python train.py --num_attention_heads=15 --vocab_size=19470 --qk_norm=false --attn_scale=0.125 --weight_decay=0.0 --lr_head=0.00496 --final_lr_fraction=0.0
Each number is 500 + 25 x the weight over its row's rms, rounded and kept within 0 to 999. Layers, rows and columns count from 0. Numbers have three digits each. The size before them is the row's rms in percent of the matrix's.

# down: layer 11 MLP down (transposed), 1280x640, rms 0.031, rows 187-206, columns 0-159
# up: layer 11 MLP up, 1280x640, rms 0.0309, rows 188-207, columns 0-159
down187 107:518481482480461517507482459448497490508515507474506492546488474485496494453489504488519503515537504481486515513527476523516494504531488502451478503509508501498509526520520485542498487502490490512512475418538504483488511513465507498529528476478534499496527485458516511515479498469480492453525499502457506550539507497547496486499508489489488486560454449467527452502488482522531512497448483473494501501512496458532505495519487475486505459482526462525453545484489508473477464509507501
up188 097:539553479544518540527486522475484503499518459499518435530502505449472493539481515461502482511487512536510478486486521479508491482468486489517514515507492492513486502486506536479525520495511512470455509504506534481469499509532489489451469489540484529462513495535540530455508474505506546456522485513482477499500471496507499520518522519479474503451494536533484501502483516462467510491506533498489509498507479510508478512509519484476514505490507499510519515495494514499513412525519474
down188 100:561494492464461523458472511456482487480490492504552495482504501504504526506493453456502496451481493471484499520530474502480502502492523447523498540534540482480441542514506501429526464556497509481496523546518498531542499508491486446526528540477498487501507513513472533512485479514503470514530505477521515509494505550535513501493506481517449455504450534451500525482491440501470468474479510505472532512515512503494511492493468500490512531522457519552482465459485550501494507521498484
up189 102:505490517504485489527479545490491498514495496541496533540490513488521529510506526556490521459537511504481459519581508536500477495481505492509473494513520463484497492473508506505460510512504532465521482490497512484544466529507504574567508485484473497484508518539481442539506510503486488515475514490518520499522454490498510493494493521496486509504544510490500509561517462467483482469492487485474505494486490488458500537500485533518491492493493455520515517514547467514459524479508505
down189 107:501468459441495531521503456497507498510481488488476544527511552506486537513501513515497493493574460514490490523519494457504545519510551488514536552494467489471508532502540505506489519495509540447532480483484509519514519510553501507481458459468471507535490482472526478451507421510510512504485504520525487515525468537475520503506551515503547457469485462489536499502476468525484464521546457489513465516498502533503455525571492507507475478517521509463512511499478495546515554530476529
up190 095:536493517476507463500513482514527518461463479495526511497518507475513480514488539496522483501532543474503471530467496490489481500519529504524500464524502504511530520482497507506474524484546515500537493538502474505484513531532522458500520550486507509497511492461523539461536479512521541487506486501516503522506513462546463466492453518507477516473488480481521508474454526510466456478517481524482531474486489512506509492490518521529466541480506508484507485508466489466489493495454503
down190 098:485495492530516496514487488517488503445505488505519505496497508458488504489519485468452505513510478542528472492505514471530491463497516478545533486465531470462485511489489479500457480533526526528477500533535513471503512494475530523511483464529450485547494489509494502465441501487477490502499494531433485510542525514461455474456485508533485508484470535479554525456470444535527519528512522503482463527470484508517530517511517459484504491480484476532509512530525536514483540519488500
up191 099:491472480516489488521498497494500514427522485533461466523480459495493504551502503499522493484491496526565500567488535504492512481485484523498477482483502546512510496525537501538446508505512510524495504503485538488484526510511510510515477495542488493521513486505473445525475511497446502526537486496507508506516469532477496516496484529498511515520484475542479515498525514476471482492460483512503515507531467458511505481520500439490477498475507508527504516489553507505496469490482556
down191 106:461471469500505535536526553514497515522496508526537479490520469503460473534503501520474490481498534533474484469506511514456458498517567546455511464483466518516481541485536521525468486457508457505485483467524523517525500544471509517498475466508529450451497511509517479490510501513518447481557515505481520494515523506494540476486452541507542503522472520495501474477516482509477535515517513477509448548514504482532527484483488508466457491482479529508483499514481520450493485510513500
up192 101:475509512462474538435513487465482515503465499450495492482525478494526461462504485528525467469489494520493528503490512485523476490465492479524473508485474472521513452475523462505554478504499527522488532461459519516493503486477460486500538451469478531474455503500480514510526495532512449513513494513495518480489530522534501472490494517502500512566483528540508437504533488502510457498493502489483503466531523520495521549552559519483512499544529496472484546476503485499457500482511531
down192 090:510494484579490533553530572487479529495520459482522504515539520538510442486530485532494504520544513479482503486531521479506500528518468504472509483476529474454497541566535473515488518490502484536548527524493516499495550536518500524501504462477540506464479509496538506514481463489473537499504509552484531505476529484475490474565519479495492486532525496481478495532507538528502500459524501531532484513503507539504487488486494521527488535520487519543486470514527478474485525510486529
up193 102:498497522490476505495489477506511513490489478494479522482468489460486506474490506502513498466505443483466495497488507525454469512478501475504474508531520508531506521490487499501489467535516545517498529491480520507491465502502530500526514500493482531485497510484518499521558511470503490462507482483497506519504479487466493472517507497506483450488547517514480475476557516517478513510498530465523471477490512558529468484468438547497500485488506512513506489498486506487456496516507495
down193 108:469470520486518507553508516486442434527529453518507457513494467496513511509482471476497540516480503476492513490490517539504501497499486466500482486533531497479441506473528480472459532498499492515484539509524506505546488556501549463523517505476490502461470519482518536508524504485471487499497524444504485536515480506510480505521495486504502504490479464476560514537496503521476531501470528474518498513455507501509507493501417528504515527542505531523456498448488539461503486468500471
up194 104:487492475513513547507501526492525497490477498514518539494496448507489492462531546474509490493523455513444505498498512512452478477503546443520484496477505499528481511488467516527439433442533536519555494507498524497511449502489515484485477479505493508518488518498487490493521507504469475542464509460487461498489499469522492550488535522520489468504525498469492509491491498541518503503481460504530499489456495496539514521466535460464514535499475506501568468539489478492512477505496508
down194 093:507512449528507518515490486514491512482515477520499499551484485470524499530438473531470534492475484539523494473511537532504523492471520488507466518512430514532518539515484484496534484485511501452507498511485439490507481502454484520486538505514536488538492488549507487468492503532459520549506467490478465496472520534539476519479522495534476539495504479509498539512488482439498494486495489475523472510467503534480495511550533478524493482475505499529505526509525479491491444502552450
up195 099:501498509478516525479476498501517469518525496488514476524471489486507493494499493518486486543525519536496494459471462506513483494493518515495471443519464500524562474485454500487472497487469462531437469525472522508511474491470491496532464499469484481502526548523495440523507495488475488536490513520515507492499539502495488514457494468499447508457484484499518459508485452542510542516529491502493484516533527485537494498539470534497526476460502504486505430519489516514475507480503514
down195 106:495518469513467488499544470534487497516532492526499509506491506545517514457471464551496509458465530463472517545499519497490447478537533501493492532487478539519475505500491507451475457497466462516448480461523543470508513473521516478469509528558533477510504475524517481515521490506511533512531483507497513515477489466502493454526475499506473464508479540491460496528467508523479542481507493479489494507494533531491532505500471529498491510464517544484499513508455468481474538486473525
up196 099:509476509488496556459501462497519486503483474541466483504512508501499466485498499525492487459488513529533512506459517538508514442499511511497502481495493466502531499528519512502477484504468537479498476468492510496471532475500561476477478500549509531467491492496502515499496497481511480492525521550496556484476517548486501470480483507517441532515495486497466529544502458461486520489520514493516444507510479496511518503536480487490556510486474558505499488506496515556487463524478488
down196 110:489489442464562500519529468472507485499499498472537536487464525530462520482486505482503503459482470514529504478485481505501515502502519485498487497499492496505437490510471498470486526515471483493491476511531507517496491506539475500548500467489518450479538536522477511506475478496450542502507457485542489520490515506484500488466447473473481509510494491530487482522491475455518513508503479540476512503488534489522524514526464451513522481487506490484509465466496546539521543431532542
up197 096:573494515494517520515513467523482492478554505485458514493462520485465500504500492499513458529503545491475498522510492507486520470507503474484474525510494508517485487473491465472489484481511505501462530529503519480508511496458493470476498500490501515519480489523544450518495476516464449475484497472508477495506497515461489501496484536467500567462471511497541491467499506475521473499505511528476479522506479479497477538520472537542534514480519552526484499473466498472482486515524533
down197 098:543493486498511494511496483498479502509499492474492507517483492495446500482498556473473507520528479504487511509472471486497512570507497516503495484501520525473464503492520480547515515519481507479461474495449544507509529472550479531475457500491490465482495512515460518462550554505514522493495511479465518475501502501520487511517522476504519525485503503490476462473520538461486462501506555517515533487471472494491494493437510503515489493504490501509512486466487499508474538469490425
up198 095:463512552496495509500474513490480541478523511509537526522433493519518524480528511461459477496543474488486493475495498520514508485530487478478443531454458457484509468535503523544508519511489513475463501494511492501444467459567555512472508494512497508500542532493512511524494504531512544547443474504488507487523485524510429505539500422510505494451518497517506502504532526518523464540470502499482507501520531534518491485547473533489512458522526506522519489486477528525523465521502509
down198 101:498528503472522520503518473503464515501457493487469526526516508494545465474481471492460523528502505490484498534510507472525501489518553501458480545496535512527453513510491488501496453468485475508481508499536472517544531529509503479489454495499466490510528482487454474492477521471495497519524509523449504522470463449523498486480507499486484481497533484447525456490529453516496488483524480476521498512500499463495488493534515533473498481524492506558507505520509455482475510538484514
up199 099:451500514480532527493485488514469546503509549508534543451496494510526557506528512482508517527522455513470469510537506520501497504504507447480509521521532474551470501488494524481522486520532505493484487490484506521502463529465469503493496456494509482522501522524509473521507494524487506519524491443440475500481471514522514498501519485468481477512499534490522467515477488517503518522497466514490499535477479502446497515471527505457507498548508533454439456534508492545433509501538471
down199 101:498507501515542528505464533484510527503516466518469516493470539516490486483475523511531499477486527497521522512521500481530500501535473437548478480464526506494500521505488514491512500490513453463527460484526500499493481469456513464524492454496494460512446472509495510451479545525546496499528497513487498507497522484527513495508477464528513506546510508507465526505494486517479543492511475489517495533471477543499490516455495494470512505525518473503483519522483555503499541491518490
up200 100:503481503464452507495489497463486476479501467459519457506531491480490508450516535528530492449512488500518502500535520486472563486470462498507495497492543496498511523515546501484465519521507531495506487506485525541483484464492488500495476498497514454495461502493474494465534539487491523521500485548500497476472530489512460526512470523524496514485509480501484491535523493465460492482517511554526503505473486485482476497518531523509509502519528505495490510496500477524450517489507516
down200 085:535563527498498522473511489482505484460454502509475487485461499518474500481456471499507485474472536512496486512495519454449449510524456510505498451506489514496532511527513489485502547500516508466499524512468514517523518516499502499503509505487490524523513546454499485478533525509465495504482523499519521532531512507514484462501472494456497480533500507466499534503531511543518520487493487503503501497512524552543490434531519517489553499473483538503522512528461446525473502490473496
up201 103:529544492506533496521535486501464510492509501498493453481472504466509519510529402507506474494497490475481477499522515476513563436496496494482496544474521509482486558499498532505511507510512484468498442450498504454504510493540474450520517501482469484509518512493481518514536486515479467492493541510489484537511484534490508535519466512489464508500461443549516456517504496477521527505482451492493486531507507528507497491497515510513528476484525520510502505517465569493506491478495464
down201 107:531518463506507503504524484509499488455506483499484521474490547499507494536492464451466471501483490510448524478578486519495473517487513509533528510499446510488473524497549474479502485439523484519484466496444481467550468507522465546531440506508521502512530484495494505512485544492522473476501504489474477535522543508479495529500540522520507512496500488504516521512474513468493491477489479526503543519514477540492477485502513502476488489522508517485528524529583482511483536469475507
up202 099:528477488493442458554510493487499508556480536519530513487458459489494503522555502518495487494476494490523509540519530521520514515565500524508452481489479507545493468528525511464473492453485501490514516527538497504511487489452518511505481494498502483490522482468496483496485488483527512532483484532492542530481511524513486493485450463500473524549451513516483496495483537511481511492567542518538518430481515516478498503481492513545529519490473497467537483479495488520484519542522550
down202 101:537506486470462514492525487481516524496462479501512514519532498480492498503533492484505506544534510503480486487520454520488513470500512517482476479484442543472507491503493493533456438507491513486539551489483489530468483529469483533515511497509493483512487488495507505548519533495506502505520507483539489526491529489460433535463484500461509485489498506509465501513543503440466517466515515495489482556501517448499544467434497495474529499458495480491523463496488498512503516469509495
up203 101:479473466509478506515516502485485514484498502509483456527535498499503498512475559548482511560475449565495499526476500537469498495525499520479520497488476514536491535502509455513471495526518499531436461469520476498537535454447487506511502495461492470477525547473518503523496493493531495535509445506433505491509518486505510499571453497469476504548527473504504470466504453468478507492525516457497474522503476505512471482508487519462519495494467495488544503511501519510514527500507519
down203 102:479545494508510480521485503509481460531487487481512501521516487507478485517518500509456535517468474507498498481526494516458523470526554559494504486462467469509474537492464474507512517472519467441491457512452509494467460507503533558582485533475489492493450497466457501520526525526525483482502511469496505481519433497503501494440499500469507550490474497490543511511508463504485502519478476529528487532503515460499466496515490495511489536496508459509497515521488502518453495499539507
up204 100:527511475512496512523504461451515509515490499534506530532512519489496514484507538483533479467480521511470508528476524484468500518472510492484505487460520461468504513463477531514487530441507468525486503529499546522560499491499516518488509494514503482434559504488467533436459481481545508474517507535540495478478475480501474537527529473503517505504546511534498501499490472509486546484517478474528530518440482561472511496508512505480491465461515511534518510446472517517505500497506562
down204 104:530489496568511487489502524465503482437504477484508502470503508488525488524528513499493486480530531516559543519536500503527493511533531473509493498473515456542506547500450508526488475524537477514461547478481517512474498502515510501541553467497523499484453431485501492520475477533505514455522462477508519437526510526528505525543457506495532498479492540519486513507474456501527487494448461523529537498475498498486493523534502497458510482494507481484495547524515533528490485476497471
up205 102:446482476499475487446483505492500527499510501541483494485522533481503506525559518534510511501523496552505489508498444536511418521486545480478507471473460489518508519500524470486486530503516523493468556481500524507499519509496483543514534519519519519469493460502556492466524506523506525523471500496527521511480474460513506527532504497430508483506500523481496535495539503525508467501480541501523508488491496445496540535483509567482498461502521526494488487484568510415562502491479542
down205 101:491478487518514470526523504509496499534489535518535506493469494494508479505506467536509454476507459476475531515471506509479489498532473506492485493481513495478540432516521472517453487513496521496468538472462436509478503470497525510521512514493521518528544450504514415502529495530522512526488468495447503464517512522476466496481511478495529507535539500540496496471528509520491510530515534480475532514487476464516542514489542531508501483477480484502491522474507491504510507464513527
up206 100:471495500529509478541485511463458498505479511456489531484461557489485539488508470522553522477526492478524532457550486457505498454486517490526513499511479500508476491511489530507479520507474507503467482523492514480516470528513553520503524476496465480507528512522521453495515519532504521497493522492501552488488483501509467486505518503517541477442532543569518490518509540523521509514520520522521515563517486507462491477507503484549508445508509485519517491534460461495459479517538535
down206 110:487512503475476524477488512464491575504468526443537492515544462505499474474503482527512550442530512487554485482459496506496578488494530534484499528482508483495480504460477492510531463448423521482508503436503490516494533536504538521547517489496486501488550496496490516487510450542527522468483485458498506505462483498518491512478464504531447510445532455497511520473501496468511551485538484506485515448517513534494492526513545468511477459542475519538503465522534452493540495517506472
up207 105:515468485523506528472475495530508503512546490548458474508514523509524493520495509507483527464510514568516491528494498507499470493500505490559474549532515485477494507441469514469536539476498499499509498513529531533548517551497528527520532494464501502504519507509480525484513448507495552533493485537518527551549505512513517519505505480520451517524487507498514514517473481511521524522502477483533468521461538494490547492486553530488551517489527504497525527540537464501492494518568507